Each number is 500 + 40 x the weight over the matrix's rms, rounded and kept within 0 to 999. Layers, rows and columns count from 0. Numbers have three digits each.

# layer 4 MLP up, 512x128, rms 0.253, rows 19-125, columns 0-63
456461497532499537533572521438459538560426564530489542487495575518547434505460528482521445451517525498466480468477488516430505490514510522494491450432517461514468475483479492510529437516478496
481517486463466522517509500464433456449593500494536531406542472551523502540520540505495482474512480396420484500431502537467453512509541459512486424508468548441553474546565496414548535495617552
424479447459502526490499441436482546510516455521509511491504472508490534493514541522462508459568431497538483467514519464558470502501519573501577489507467456488521523491482496528526554497532524
484515501571479518490502552440497520549470542522477506480491548481516540469470478525517501450464482504484471499487488493478529476503500503535509448488487520464484462524515519478487559471549491
518590517540541475572513457482454552433519495566550539487454472440502510473447545453553499485573495488504555467506443515506552516512499549537562495553465488435507481430488519517514489450513424
577492454458472443436498437510547487481541511555542493462493500473516509532484509527482533491532514530446427519506569486525508444539541525515531459458564507542509498545476483424548463492549536
539520548554504463445449472443452500458532489507471463537559503501530488508534557476503526486506447521525575379564503468516453560528502541473500469456451531511528479422524565463589477482572479
492500525518494523532480485462550508480479489531499516491530508543517511479450533478523472504511504514471497523517524473469516493492498486516535469501486465488534482492479483475500514454483527
502477497521482508543514488488486515484500496481497489524496510487483498507507482508468506508525472497496464481528528512541494488504485527498508445500531508521490525523465497483503489464475480
442529482506450505418458503563495491461515484545518445498535530462469541445530483474548519460508422478474469471513496485506531478521563507531466468479516504500492516492487511459513539439516495
605470500562534503509435489569561570476484575489454496488490522533469513484531478518434474453467447371508465399528531484498492553572521602546496464421471498466461490429554538488491452478549512
436616483493400472426476543531519533523434509483470557490455450551627544444460573409477514581529521494466482534541547514473558482535450545433427436544516431488561474401564494441505462492489470
399551503462461581574475493483487483592411483502485495469562545519555523436398515545463477444535528516513595529492513503488470489418507581450477403358500487490528463461452420478469528471545517
547515532536544537506503499582483494478518539511535500410506569502521480479540532529539477496476492524468455429518460485520471498571464524509438435477455542456455502523575524552476551493541550
457444560523489453541491504515534437510541418521445564509511484476583521510511439426450525523536467583450483528520549547512546461550539486491459432524580422469507450478477431487539498446505488
524558508502465513475522462479508542554439462496489538482530482504514515508523506560469501507508472493516486467503482581488479460508506458482517485548541484511508469470516459510460462481513546
493544558517460496471512473467483488505512488526517484493444532512477527524524437477465498478496477496491501532498535549463530429565461508522516448491525532501498518490541537455532515453510460
539553479494468471452458464526488526506524502454491495498479466556497520535501497575474461532556469495449458498548539529534485515516479518514537518466475513531536521544459537484508505512518418
503428515509514523487501431454442458471489402477522573508487463537445520469514515512522487450533500498565530481441499463567498463451525546505543499470511407530527519434557487510534512538463508
530477562576481586504531420443443564392473472515525507477523435548521551528568593555505480459501581510517462536427499487520487522487547503494405456488464502495490488468513523374517489491602546
451505493557472554496508444506405464499493421492496539470465522495544545523431499508558510495520546477521507490410474452482441550523526538490566463483524549505532550501479483536518517433510480
426563488463587478509533385502570491444519451464464501549472456503528598548446497493493443471534465399510494482551505507515430471444433423508522459428440392503480516474440445486506510433504571
540570515486495499523465470455507522482490462481559446529491483499528547488498458454508468485510475517462546504511520522527517465476525492497453490427541530450473465529529495499491501496560471
518510471507516490509459485468507563508477509501478545522541541476491492489495543495440493485514565454509468464534561463509511448514518594516611478489526493569513486466532520479509435460510453
445528580567508478514472553450462534528493511462510411500520464461494534486545445461548454468536510469557448482551507433504517496470440547392547436531516524437504556507488524486541447418448431
543514571535576447577477445513474548421499424511459424544463522437480552538445473527524446470497484494486543486491451500528535539502489461514485461455457548479548480531517530527546509451505547
480495508547486527544496481492520495462489504500520492508524513497498510470458514487507494493489494522467491477509539537536488515480516484497517441467497499486545475489459496503475489456459522
551478537461512468559458479467545463514537504527504428442518507471497509529575490482492526430454467530485511475597491513514537527480543547530454454453484569522432528527552492436480507538531515
469499465534508501450517461514507480509457493513448485512464475545464466499497583550555521451491508487501463540530482458478458442541495463505570494480543511493504503539467476568499535432513443
490502503492505474467451462527501453476543429462459503476525559435525504507519517456450477535504501489509496438535474549483499495556524482542540439470497488531519532495486506506491463452473510
411432496530467556496524424469456513387446477456496546416471510493545504466432520544452451528508466506517522486532527518508477533502653449499487442519497461487543542484500458423575541525542505
464502512548487520475507520540482524498474534528454445477487550455553538519482440497533405496513488444530464512590494515502469428500517470534462441502483461438530480439472525496486486508520546
470454500517500446482516433434497468510435521490463452446587413548535603494455442470492463436535523482594540495543578471408548443366503503530496522603543514533528543412486547548492501515488455
490432498499490521518524590493474539531447570568437492455437445482532496516452578547540477532514520497465508465451534545524536518520464476494534440489516429455521523462517527513468485442520471
539493520538552454510459411498554549462441517513488518518438462503502528513502529557493444482600478445429517475500513542533499509498464566554542482498500463444500457521462494537457508494477510
527529516454479493532496426451495556512471558467527501468474536543487501506488563556524461466546522529437498398494498508569528519493486549515539492467516424436500521515501519528484492515520541
482510491493509534523501472491497516500501533473500456479511515531533509498441475543517473488510484483467485470531516512475503506522452477527510437434509519454517485512523501519500472441494465
500547606566463520515438464513551484508505461469452503440506570491493470492464526492499488544517506546507522482531432534473512522494532495516500452486468534484527528436477449445512439496463522
483449564515481468548410472482540426474548467498529490500464502454582529576564548427518411460632555526515520493456621570485510559525514583490460451546526477441391549490512499472457479507528504
505549507596467486500444499453477475519466504547478456395542579536522412499534568519465487452519469473488495441593522421471467435449556524528546504510456546545483473516531536454464473472510479
483506492496487488465439470491502436529509436506455492486498523583472573500512460525560487457543475515489507477614561523449513523541465455509553532509520483477483557534500515516498472458475479
457482519538482490490530449483524535412473511525476524494450555489566481447449507448433502510535519515491519462503520507491486509541567531451439483535478472599463482469447490506570451433458469
514487497540511488499466470459487480530539513521441500518523528497519579484504535508494501455514472481532491466522544530502507480502469485473540461472544534510491462513469507470531464489502481
425457500591469537526462548453511497538485510498478434367497496419602509514506479527573486449573489505473461525531509493587535455515422545525531453505510420464547532487537507605523480474561505
507466458493515430516502487484494513494506510522495448505547485489558569519554520506522481473490460470451500442513487522517496456504497491496525517504531479500550538499466525515545505550464429
512520490521481486509511442454502516534499541488429494464507534503524561594490484504548420564434447420483467531482519473516515453524531505515553435566511605450470507537519560494535493463524521
500520495469490472541532513456454447474548535493466525396466484553465546501520519538527499431532450441511438449592488478548470453441489534433514484501497471469445549461504545508566457512529466
509532503463474472497465539478553529470501516530513460534513529452452580443410492498563464497531464434430500484488520572496456566521480548473461468476456500442542497559505537440480453442596512
523593488507487526498444531557515424476572486510559451456551584436428536518503532424519532541550469453615462472461487561523520497486470568516455477515517473485422472448525499496525533534540473
457559546458523467508583499447487515505476526468529547412473473527448522469543546498532444528462540476467469483493522533495481524541515437507516508486551560503540530530456503486559425481471476
482522506495491495472522420455457457495415496586494514507583571440582518479490528495529515497531491453502524450535476536464524504479555502517537471467544503470577479475469476430480503500493438
469478530487471547547491449442498488473413538492569499505466462467552494476466474527526521513550491502562472491497517526483514462474510492525488440531505459467500541543538473509498568464495498
525516478516506524473510492467443552499463507522501508500522522495496479499516541487451482507509475455540447481489563495503557504499492566555489473436516542497503513452476514459501510484539530
507538516535510487547533462511546440465441520511494478476513502516507505475513569480529474458504558476570509457503492488570499563537536526546529429531518505516502488504527550506526479483462496
508541519534468486484448502500463501516522432454462447494473515524516512452517542486463486514418547481490537494645497522508486521445505493481520483528522452464481556505476492411488484518543591
453526521458521508462455446448529453455423488465531457522494558438534544491483472554448510492513429533502544435526542467482439518476464434655494475518489478475465491484528483491386504547613572
452484466533506537476525473529557480477461519527420595475481667531550545545479555523480486543419440542507480545590557513425514502514429518471427389457514629498438458459513467490553517548490558
430512539466450493513440454525531592496499559502507485467543489462525458494477579424543471485460505506460522523463412534543496502600514582518499449515494516416587496567652531530487489491550583
504523583522459476562493527440543503582540507517528534531467424394521481496505453520608489475481483511384428520471516527505482477510524555491460463565615495458591497551523473483459413456562546
487519500534503494493477446547537466470414465501491529429465573578576536483539481555472456450508503477509472450550545516588530452529577506470460479552528500553523468425467549443484506487437498
497561569534421547568438456495482501518544509493520493440438520519447513509544508468517509451432436505555492470466520407514546542474508498476502481467552480469422540429443554520466543541537487
476507505577435571484490436501508508426495486538450527493509503540505511501425551557527465493538520449486490468501566527568440493509473570475502496512489568478620471508411518439491485459563511
499521508521502482458508462449469548466545516499502477477495488463478489509510507532546446478539470464476528439491519543555466476492522537529597498499541481502545487482514514523454531455527513
467467501523501526543497408452452458523518494557487470495528473445513511547479485506463491558560472473423506555538549518499458482511493466475489461537519535510520461518493512508493549418496542
474589427498548564484464504515386553498479475527404483468481526544470533509443521555456566432517458538466537495460483473470445630592510474478532473532555554463515539493427527585513543457615521
501510477515470508541509479472511523526475479497497490496530522528483544519508482477532476504529503442527499519475502533497479511506514538510495434445495479527487476513497537489497447480520499
428525435483493503550418453455509457490474399503475486481489468542572585609568457561384512450508395476502486553575573428504532488497553429463456442476559484582485594491559497514532491483493488
507533451563522441497491468507482486473526462477494496498561540501514549520487500505561474459475499508462519443613568448486514461513518514531487478462510508463500520494523511483511493497501516
468539511608447494481491514534451541532510567504573537469421486465473524505435498479457416533573524531599462472520504569576425492424476477440545415450480446398456521390436578493542547461509573
454529498548499525501554544521442495496506496490438439494451554458491567534472553535537498492564482477512535453559418556464478537483487429505528500526471516525468548521486466524583525454497558
461455501493409515431550457447504471469528537481523472552483532466520487467540474524597543512593435511466527430550491581571521461548499513594515476526562527522543566430426480489516521478515429
506493507532516506469529450440489506522510535498552525536587592472488522484520487545531467509460523509448546452456494538478552539451499573526575489525529450467461454498483530518477577520435481
441470501536460560508531491455489455492498580523511483433441473536494513478498523482453423429514486527469456490512505490470510474508490438569467516481454488453596434476512460549555505456489508
501491521510447506519512493495520532473505496465435531490482478478514464510491447487510478485535499484464362446469529496516550470515544521465503497469534476522596546473452478482491507479475522
472523504476504548532556505439523468474423498541480428555456405484602501533480554519542508501594553503442494551517497535480436516451504495435512407508518521409496584491506447447448458405560515
507535542507484482468470529443399553535436535552442527464542512530535486449462487464508503463491493514512559467494459493484498531521445538501488506530540475423469495529463506456465479545525443
568478503486461554395496448482507492434559461503455499499523505497502457500549544493526468518507523478462497492550530489507457455588527525513461513502514488480479539482507494476486493490501460
544479500514491515478455471476475486453513500500532520501507527472527495493478523487531492487515454516440478409512508507478500460460531470470489486477512504560546474461525501496512453485517500
491539482552487537519470502456532540499496531486476516520520527523475504508532511453518465486499476499537526480509558479495492489495477462544538461500449524485508500499464568464516513473513473
499541521414441488483509488474451514498564500487480473459480481536554453459504481479569512495471506552446485409516524536468581495485483486503498531499474509431551511547457484521467437520583541
454568543485494499436531509486492512556542479489506485433493433523521518536512503518462492512530589496462516510478514526481408522559485484573504497494536577478585542481544436601533483424517553
505480441553515481463506528498523439496450522539450548520564501495551501492526501520470527454527489397577491439572474496548471467509575507533531503545538544526537529478523543460524522476563498
522447511513529403499463434453494526457539473509503437496498476480509573499512514496570515491505452487527487409547511451544484446511495487506450461557468511490514541396464552520528492520479473
473489475568480476489529477564476488457520506506454547548533531495540525475518513611528501478549579477521444406428548528539480486482533474510493391449501413478420513488432489494469499509490453
459516465536442491457406470483519495466486462488500525495520446497464518580543498460620465504518465462549485412466469484513481484401537572515474499517573511557535510481442504498479467486548556
431486408593475502483557431549500435451508572483535550432422470511531483403507442479470471504505464483569511379499579569429540452532509539544513423474472480523520513472433517511517506476462480
534521426519446523504559457455462505516552490429480516468506488484397466500487474477565434529479468522474495443530537539527505433528447445581503432481476513444571539532451497478496472574573489
483465436541439485540503408514478497490527494505392491468456513475563592596527453505488557479518459489457506537509426405500519542482517480490547506411603497472468517404534526520487524477479459
494444510520465603520498457437503522468526535557439513447472509452510534440557600487493384489439494475469479493469499482485556501556550496544515454488464516425403494431518506544575474486550391
539562508486492450569472523449492517525437501579496509468509505475445539512460484448530539517456453456533472489549545519588477458485477496561460449489510567542511474499512513522505463516477517
462441550529440514537480503420517529497474507463503539538563525532488583513535445580548426452552421468506575429510506480500486512460454584522566510524459476473485514463497469562509485468487510
511583464525503505484456456458552498492500536532513512504543505500519551468503527517496452492483501484492486508508514543489474538477530565555519481472511482504522499483497545438550464481523545
494469497526543492482441450448526490555516474501528412470543555464549585533466425513495537383453437550473506535542421429492481533508478543499512465514524493501528520518488554487461475501537507
497519489456454466475439492412463408483517476495517484451545535518477489483529468526509515485473460501523505492518477509477524478505574539512507504406549526439471527489467448507501463598561482
550475486569516465499507480431511548499513521465589517511491524488454555625553551499610514516539379510465503401518527516463544465482462469486464464468539531475438440541461630533507433520543432
537442519535448510507488505523495484485467450523462454471484538512539540513504496507472534514562429501531469478524559485469498513510566488475523481517514524575450485451497486465510482498488489
450461491557445537531454471485471558504445441467474486569501455488548508477531521536459466477548513522411456526506493449517467570508572465466507459492582498466541532552451490466468544467471450
496524489503509457535523531429528531504435517524523540489528534572481560467461455488579446406550458576443570468558502461541452503413471465549523510542468520452535532502566520433500420472586478
443486523523461457511520509518477462431498452490524499519540508484487514496482508533521489437574528501515494422493570520526471504452549526477531443500501518486500486494482518483531522462514428
494529491544512514489505536459498467491497471483492441515489541515504482489473478466503466488481507505495501500518556510511479490488492493492524453535499523457473484510526533509469514455499506
480566456497505535562475460461552534436560500475537403500612507507582509520524397542580487401513457475467493455513561452539427478421502554568442487384549449446506499444460539518538506510568441
523483524516438502525515449443464520486456461561508524487477532457571506423434475541497457492568470528537530418496503556511478505498508498505533476515434516479485494472528514492535507501556471
574538491462456512576511605435436609500445546481546453445466534534446493583472428484497476488525429528528561488446523538535493548394504479573548456458563523510586478412492441432519452426439466
551521473485443511539548547478492542538496524501465520509475539554474508487540513541475486506526487529508449562518598544415547499479484510513570421520503507544490497506441507460514512438441481
510476441623548477553440514505466482462490453452546501511518440535530486474426474503447495505475521505460544561469525500461430502479537602458515443494496583457529517463458559461475470478452481
468534497572462557503462533592545486452571459500530484471561510502518559485531479494559537494542491476525392432462477483566522513470581545488548410455597453480539552447452531451530453477494436
505508460454523493501524438437472518478549499512534491484479460502496536475514534534520463512447477457532456431578569543504475485532513500497548495475514533461463479487484478541482454488542530
# layer 4 MLP down (transposed), 512x128, rms 0.228, rows 19-125, columns 0-63
456561513552516472530509495512550438475428563504461523485504484519518474540475523465469432535536466490494484513499505498496553481565473593518524547539464517514407482542478404508545454520501499
509516536436466481479475521436542485491500468488527575473460394548508502528532485530472542477571551405579539515454527458526397544472607481626477487526495540462520501495463519511512477503506555
578464546503511481500546456515531472535520511542492466510522487391509466429573499459486510538500510539493513520475502510499451549448546481535460515434516514519466471489513498456494536537448492
534509477496530477441530510489524515486537516494523497513469515496457496456532467503468501463508534518509522494509530482505507461487436510514537523534490530491517504491456447479470555492450553
498465447565527533546480469481457528517557551454491529487506522578510548517465536515576541528566508557385513572586492547465517543549500527481591518520564469519491444487479553586467491509550519
558393535436434485463486494500500504480502469499539484451540448478503497555509519510448485558482503480490498488532549542516520459538485510543467494477491480541463480534501535473497500499564505
520496451519589441520519497460510543557414512577523531564540594506530520531513533463528453439492510545532547478468508529503447577480582521554474578448559505514548418444497502506528424496488517
526519490489484485511479524439485532483478548507473551504508468507521482487520420512489500493495529505503528512490500475468498522493541515529513489514494518509515495508493475548512519450480491
482498509501491482545466505506491473506479469524506517509489511492492503490474534525510484509567488496491495455504499505507504461476460478504462517472480496459504461473557467458536490497497453
429508470488526543433504490532511508494482475537488477471494480477513496470521498468578555480482457449452487519490467518505501501544516512499510422470544532494524477516517470510452494465449520
541400492530530468518483441510488490512496506496497513565481453497504492518513455454552501512439575538521541534536509491453494453607546466500485395466549467473530436478492464522480483481580504
534538546484512442440498412463550504519568452446427462521479418591472439518425525484506489512521465546480483447517530471473555571490488518467494467479613533481556461544543446576535515399470471
407454469484559449539501384477539569574494512451538485501674631443543480497510484474425509484486470554508565566525600537498568459460488480477508361399580473536515434553399478521455490528549514
530474565565516543455413550568484505472509458569548429468470558449451464461581525508500541560529500507486443531443476501423525529508477549531501504440509593544515410503518582524514589530533548
454496455464521505484447532541529478491487449444497514542561498481525489577559503530448496524481433529450570539515470439572520486495513479489458542593626503455458526413568541533479539504564376
501515494471481477495571498507507506493451527442463518506490520522502506502514493527490438487472488519451478495545507584449519493444477489516512497510495539480513466567481507527485510512501498
534492524535532453461509479509568548502497505511471509499503460464493432490505495543466523517518493512477514595509496480500459477464435483518460553444498496472525489526445464518498500538432466
558521519483477562535527497560454510507511498485512480431438453479424448534501479467505494466536449471535470470490531517486498517426476476571491512469487465507453527514465527488431544515434486
543492495558551474407429537439543500439429462452442509533589425512402421456537474477534479501483483548531501532416624525463527512453514523576538498473543440486595497495581508558493499561498476
488523494545457505532500479492585601480513481498491551477447433562565495515572472432494497543522530382593555491537611528506508559500526457509559466500417589479401490491473493498509594600506562
486466514507482610525548477464550496484502535486458512508470524525545499478482538418482505493491498450530479497468490491596497555520540444478581523495568557449550486537477523533523480563475506
455444510511554492472509493493550538466496500456442517536497504533525575556473508457504455457495598460500478459505519422505451492465513498520546499447464438457450522490514436407490500504443534
495505468528505506514485465461516537501471501475512473506506507492513510519475500464503516504528495486461509496514525495515486492460512512506460445465530510455503455515531440503511486445553488
552564499526444478550503516536506491439504541482551547575524484460474512550468474573551512528576484457474486456531497496551523495500450466454511482481471520496433488447453531523521530488459456
478557540570498501505545569439537616503476527469522534540466424536474441503545429520579524511463539477567452553510522427525510484453503476487545428464490512521482535594569381465487531454534485
541465472540525517527504491493481564484490422547504449575573541463486537486471517527509489515507538492526479507554439531538581551457504446521479505439421535510516475515577552484513476444543556
499531519458463497506504510474461496474501535506507509525479485500482507480506509479508478517518480495509444495507481496528506485483506551488488508499489480458474547507495475520499449505536502
477461538459535520493460511432507514504481461480486423475523549469520483473490504463503509475502494544475478466535570501533535530479529508531504439480480515457524470538520466486506491475487539
528468515483531511535488486519544406466548518510487545508497532543509450489502496565540468509394445566497484564402500524472459485513552506490533526585471468560481518481481466562451534516525447
536500459469487451528559529509499517482480482484467475488519532470544465461485507491510456529465480516462518477508518510542502502489523468544470524501490491449504540472505446524481469475448510
517479597457513448520435512486471484531529497491461521513497454415481472506479484519471495518484512393471530521483460485512510458572478499591436523514552512445560545465559528528514504523530501
520478566504517490523555548464466541484540449495517550501463527452496522552493481524510542482449565477526504530494479513469492458543558483478447505453520493479546506483541515531526458499510542
516517502491498449523517522397430518467468521565468493526522542561545542482507401477446467407556498470574512510549534473480564478513477563564469420573531481537484467393497477517458486502487495
526472441513534435542497585494422586504512452471451540566455513481483452490516546539530488466531524488568556513514434509495471453514544491485531573553456521438534516506490518523503493555470502
601508509527603498487516503484527479534553509474480527506431529481439470456531549454512567491546518571407617541517510522513498478489495548480603443535486422421448545518486493521486568543498473
550507473498555479469538476476534537555545513474492536469471541501459481502567569472532529531535524585428614530473504475525518496470501551492539517509497483468505521429529540496463527530479510
495494531487524515523449514472486501506457509453496510453509489498496515502514492508503494512467495501514467447502518524516517474507504486496498507494481537450551446510497500528519474448499472
507475522519509488503523489523479484512452493513443494464499517544493502528492520492480487490513467510542506442547488507451582486485534498508511483460454558439470475407486425504461477440471531
525487497524535493506490478497503505545577521554505495582435414480483446419519477560494455484525589468439525498544482513440450470506621571467485457519533477515423507477472442488506519490572530
458494533528503510451441536455461482508456499511481469466532522526548487518465532513507488525537455516476461427557507506423517487512524532491540423464466530494505444481489471466523481443473496
547447504440463481435520518505490450528515538503496450518477416506500520482489503526506519554512512525483496541529491457519463471512514517521501532460537506576501561493516472504500532540424464
438493534538551494485485457506526487436458500464478505477496487475565492491491533449463520547487546466509478481472478514513476505529549504489459535524512475491457470505461465521539431484500533
472484503508526503508483513476545517476527455541493520470542520494509526524523532479508471504475488515515518484433556508531508519487527481590481459465504465520489475504441466508470489463511501
546467549516559517553460549441480497516522453471456398389473433429449430504468509475513574468477552515471386582477429515514504462575470467502505533466471533557520533423575487611509440546514502
511431455505563553488481466457519494484484490438507467542558452507502430511556496494464586478497518517439527475517519486517458455492485504476463640426536475559476506452497535535507521539476497
476554488480518538489520517493505490456538466511514515494498468457505493502515479540496458479489448547498496531534452455525455490512549527561455516451508510568452466550546500529458550498529465
457506541580565486647512378536543472517494487432437466498457477498494458506533530459486465458508547474541537537542465481504480569468453459588501494482498444508548509504461477522602449429516543
509517432513460495495505499542515526501566486538502500488430441486478474476545521500472469478555463469474511545538462487456486555511542517499478480494542447496464484536475532436486550463550497
436523362588488606524506452460534504550496447520479461479420537478456466472454485456521469514497517330538493501505479527504423640448479530419434590536516465429498455510512537473478567561514518
460519535503466477514521505504520473456452527503553507474528524501469485490567476550516447495505470493543473474456512472574549463480475516504495587514474472517457510510533487498480472540458496
508488445526544506524519501490496492492511520468481480526474588538551512511506508491456544546513431447466466519500487512489556486475580484497559490392471455490528507536469480486439507497477455
498448455472450532455478499423503467517549538482602491553515455493581545480453486508498471514534520500574518481548432537479483478479502494537482525486510453476458505545442509532510533492491524
481526463533483459485579569489498468492469493536520446495521559513515448482497508525441443529508439504439458532515527498522552500498454462514549462498453510568512464466545470510484496438549480
459519542457532491476553478508482508529512547509504495485510389481546559544571541518530526522547500532515484474463567523513537493516504468530482541611490523466557517555452510562554449558522464
509441521529492475498489511531442522525487510519540511473558535504518524497509526532511445508479447543469559457560511473451477490527489508515477558501507489555532494489512485439477580531487533
488458485562516412462405379410417519517476512422471481531591511410507547465457505501508589538425442570523530516482562446454524563563424534681496434472560477579408477447463499457518497516521525
535388469440430526427575484497449501504511496532537589428542548650551555489462485459468500501512518566451558502576520585530513493485472523583493411495504561485489429548487458440507455571463498
530472522563493511494515487458535528542550490491492436485490514448473519515483459512544516448442520467539516531463486531550450494536533541537474569575515466477538600455499564566501557489450507
550502438443482542477544456448488494635525449519542524461529523464516435506515446534558512514498474417421449496482480525521481491573455527561459558486507496483496522506470533513478535466456521
527491519519441449469486448513533517523474447506521484482519441525561581487490463551442453468466476516510464479533565495488533448542484494500504481524501514549534502505440502564440548483464489
497411534570508525539500503507547466481498456569506487510538463581416431452548531518507404505496529546544525566485531485529428542584508492530502570518545493485520448511492485506436472567526504
521450566464463592510501501476565541511465509495531551571505462516501562543515475441453446518547443453601448549523534493479455502537547503503511443525475616425578503530459536504475537494532476
529513503528548472502531513517517483507534525519469451492491484485476499524560511530459520492521537552492518482520521527562516475531527528479499562518544520506543501473535411550489475522482470
538455507439495467564518494473538535538506517485545549527464432505482435524513474483448486486509535446612506493551525546520446518514539454475488565522559480490491529493453492504505540529544518
444577409474533466504510517500409557435472524517452499508573533463504523503433564509459515474579478481585524515569540487457448545539487491530454500522544505467471461436425549544563513520581573
476507490507466490464481544500499477482500497476512500465504501467484478482490530476465513496469504530503474513516516476526484509495508455533488515491494463472485494535466460506496495473513515
452507539385539447428432407516537437548591512451581461473578529559512510541454466497464483417531499489533520458529481460545547550602515551530548464570502510487480537462499478517481473446460564
498486502492519463468485504490541504512468505463501465468504505544502535508496511500543496480531548541455489515456450450549509506481514522502508482480528509455506511483544494506527459483518470
504486511529452438457496546502609493526527546446532568458439558483549497501496439450528483501563504543611511483514460479490500535411515447541459466418522489388512497473470485489454631429505481
466515515513527534489489498542560510532523517407484515553500468463442403487544530505449494531489443491480504569442563416466462416531515505489407516517538442538501546459461445500546569528548458
486383486530489465503533474482514507553501550512467513545532481440475540533477483465488509522473419637533559449502462503484470511502509594554483538496573508524505460485514486491429583531459453
587508458489602497508532447508505439463525578453521536534499530457431433469527529489435503509530498472432602505494498549491597541418514520464570468488482479432464524516507572494456511551536464
491416579531465449567388520493493561532572555541538588530495541557496471469511529509520533479487532374377461564510524479515556437511467458501535556518606429471543562530529515574566570459515466
511582507441517493515473450519497441549523519476464447522507501507444455530558548556463458474495470543521469563493468518495576463448527491482492512504522520467464523488558483543510532445500460
479453470547508519488560481519535549471456476483487421437516495509508511425543547525520496576559443432446534534489533511504500442458527437467491530546540533469545485467455430467529522432576461
513500474536426552538535499426437531519495503482440526473556509484491453518523565500471496466468472470540612497515551503453407598474496444549490637488557483524515448376511490422468464541464464
482521483465477468463544505461536448439534525473510543507531455501506517497450546487515522486506496507487482522544487520508515428456501495525523518497585500522504448521549509510456565493513534
477439504521449517484466518494503527490487487489499503516507498503511485562471496479511514495508461482499461442518512483530511538482513486537492466476506492523480473477515453488501482484512486
508503498445449491449543498531516512529530467542533467495530456498537531472523473501517478512512492503507488474548467446498491484485521503523490498464511490492488518548500495477457493497513469
521470514459469528506516474561479483497535475568563537516550526504547494547471481570572460508493550483481525454431606434513494520528500539564492567481498452524544426421439502526468486482482428
538534527513475495536507496568553513508506537467529521548473498437493506464470472513554521501494507498528469482555539462508530502484465547461530584464494463463471516522490492527508514542501468
478507490483501507500546479538476544494515503491518535491494449490476435484495503525454497482496529529465528515525520461552497491472464494502466553505497547511516440479511512506535475516536511
553469479484522516507455503421465493510520506525521491505473498465506463512498475492489526498516577527525448459500471541478421462484466486519430502459503513442467486532516524514491556521538500
517535521481530495485504513588527493540472570530571528491501494489497551487554454457511621500498451475494606518495529511458517517513476518461489511562475492520505569499497551518476561565516514
520521451495485479507531461523483502487484469513520469495508414506471491453564462517450521485467533596451499525514481425468438483502481456523474523516486515550468452507500471486480450509524491
481462479565440418538474472538481496518485514491531559489487443495558509489454503474478441489510500463493431459486448526568507529516502517538479581512519535440467434568467450554569496500499513
499576475422468529447504445472531490463485512443463538422498492407519521542426436516495540511467508520435483489510459529528503547461495524603504462556578502512454506466573476518505570503452481
431484510513480529496522502521525481475483495503465515525460514542508512511514490424516422415539474539456511527533479525523477487433487474466510508525490506474463496505449433474522494537457504
515469555537500559499512506529486430517531466512402515484533523508527478477511521504498381473481452462410493518519472490440594479505556442534448518473387446401496434417502532482541534512486484
497519516550456480495505548453511539522486515488484469498532529526549537512525522498514512493506442474553472449536516508507554486467512549546505486452517519461496514561483456514471500447453511
456466560518481504502492513481536478484479588521483552536597443482501570493456494492535531456542482500413561490535486530429550510528483495528533450499490507397396404455542499547444492551499552
496550504471480536459518483514520491521520478518500508462513465475478523452502467450481473474518513492489497512531502476478459478501519535515480473453509501478487499506513496498490480478493474
487491458523431466459524547511451530458522480494545487479482484459494524498582472551488499448451463546492519536502445477550495540449483491509466584512563436465555490502540433464468548489486553
539518465543554537548510478605446483505565523483507519534502471538482477431504530532461445467499481479507511528479487509497568478509445455474505522588490498535497502516452521463547475481526510
482500550536450540461581484485533463409522489501565461489512506523419441514557489562503403508472534559474514508467451446538461533558461515532536561515493480547503488483467472522454482518495492
485493545518522445494460526447464504525459458527493481448479582458569488479512464457555536485515470557503484513491513439468497525472510570531529549416531401540531521405436435519438518475505516
513474523540485445519454470465435535502553537519521458527514474473455498523514494535482558471486477530554537517515461556532506475579517479475536468494523504466580489476517452460487456464461470
493471441461515416535486497475534530493477510499505509504519410471453538601485538480591450405531527564532543442499451445498498520466580422471479613537450434560532576519534523468516496359531470
494520564491482503488552441521472533502491491495523492517522449465505433500466461591457451489486492488493488524471455543516554506510498524472468530486500497534509467497510509509542476481474498
500511493550494489482467527496476470504488472490510512502490533520485500514487495511501496481457494502505496501487520501547486464479516487498536485499472525501540532493512459532473527452515481
422612470428481479453520528523504477536492508516506494498435429462498544439491423504527434463553492528508499487440462427479551541509487497510437518418483544576434484598534496449529552490554548
520441440513508535520544524454527522484529528502545472492529548462454533498478544496499453516526482537481522526507509613505526519507494515462579490440475535508540501457492534563568511519506516
577480473442411503476515598507485538513535497436510476507475484436477496600445522433513449439415516501513543446458464528603566557464579494578473536506479515479571513472441447451545494451423469
539483530507479532473506574526550517559507429499490450493504570490477458483476508430530441501534476500574438475457497495515533447536493492457518457537493484530549519442488488472504537464506489
460542497537583491481494477526431522518566492444501506470509514524535511459496571514541498471510527541481545540494507480519491534483532547541517492535493486462503499537463509459466468490424548
491522487493516489486479514595534493483483421553529463483548496520479535471493491434508579485519459459465520426470467514498507494463546498509517487482539581544541518518462479408549443525514453
500516552450446498503507508509490510460457465516519543497519489517515464532518544498520461521521475491491512440542528453556469473464517470494444630448549497520478454441502491478527469513488509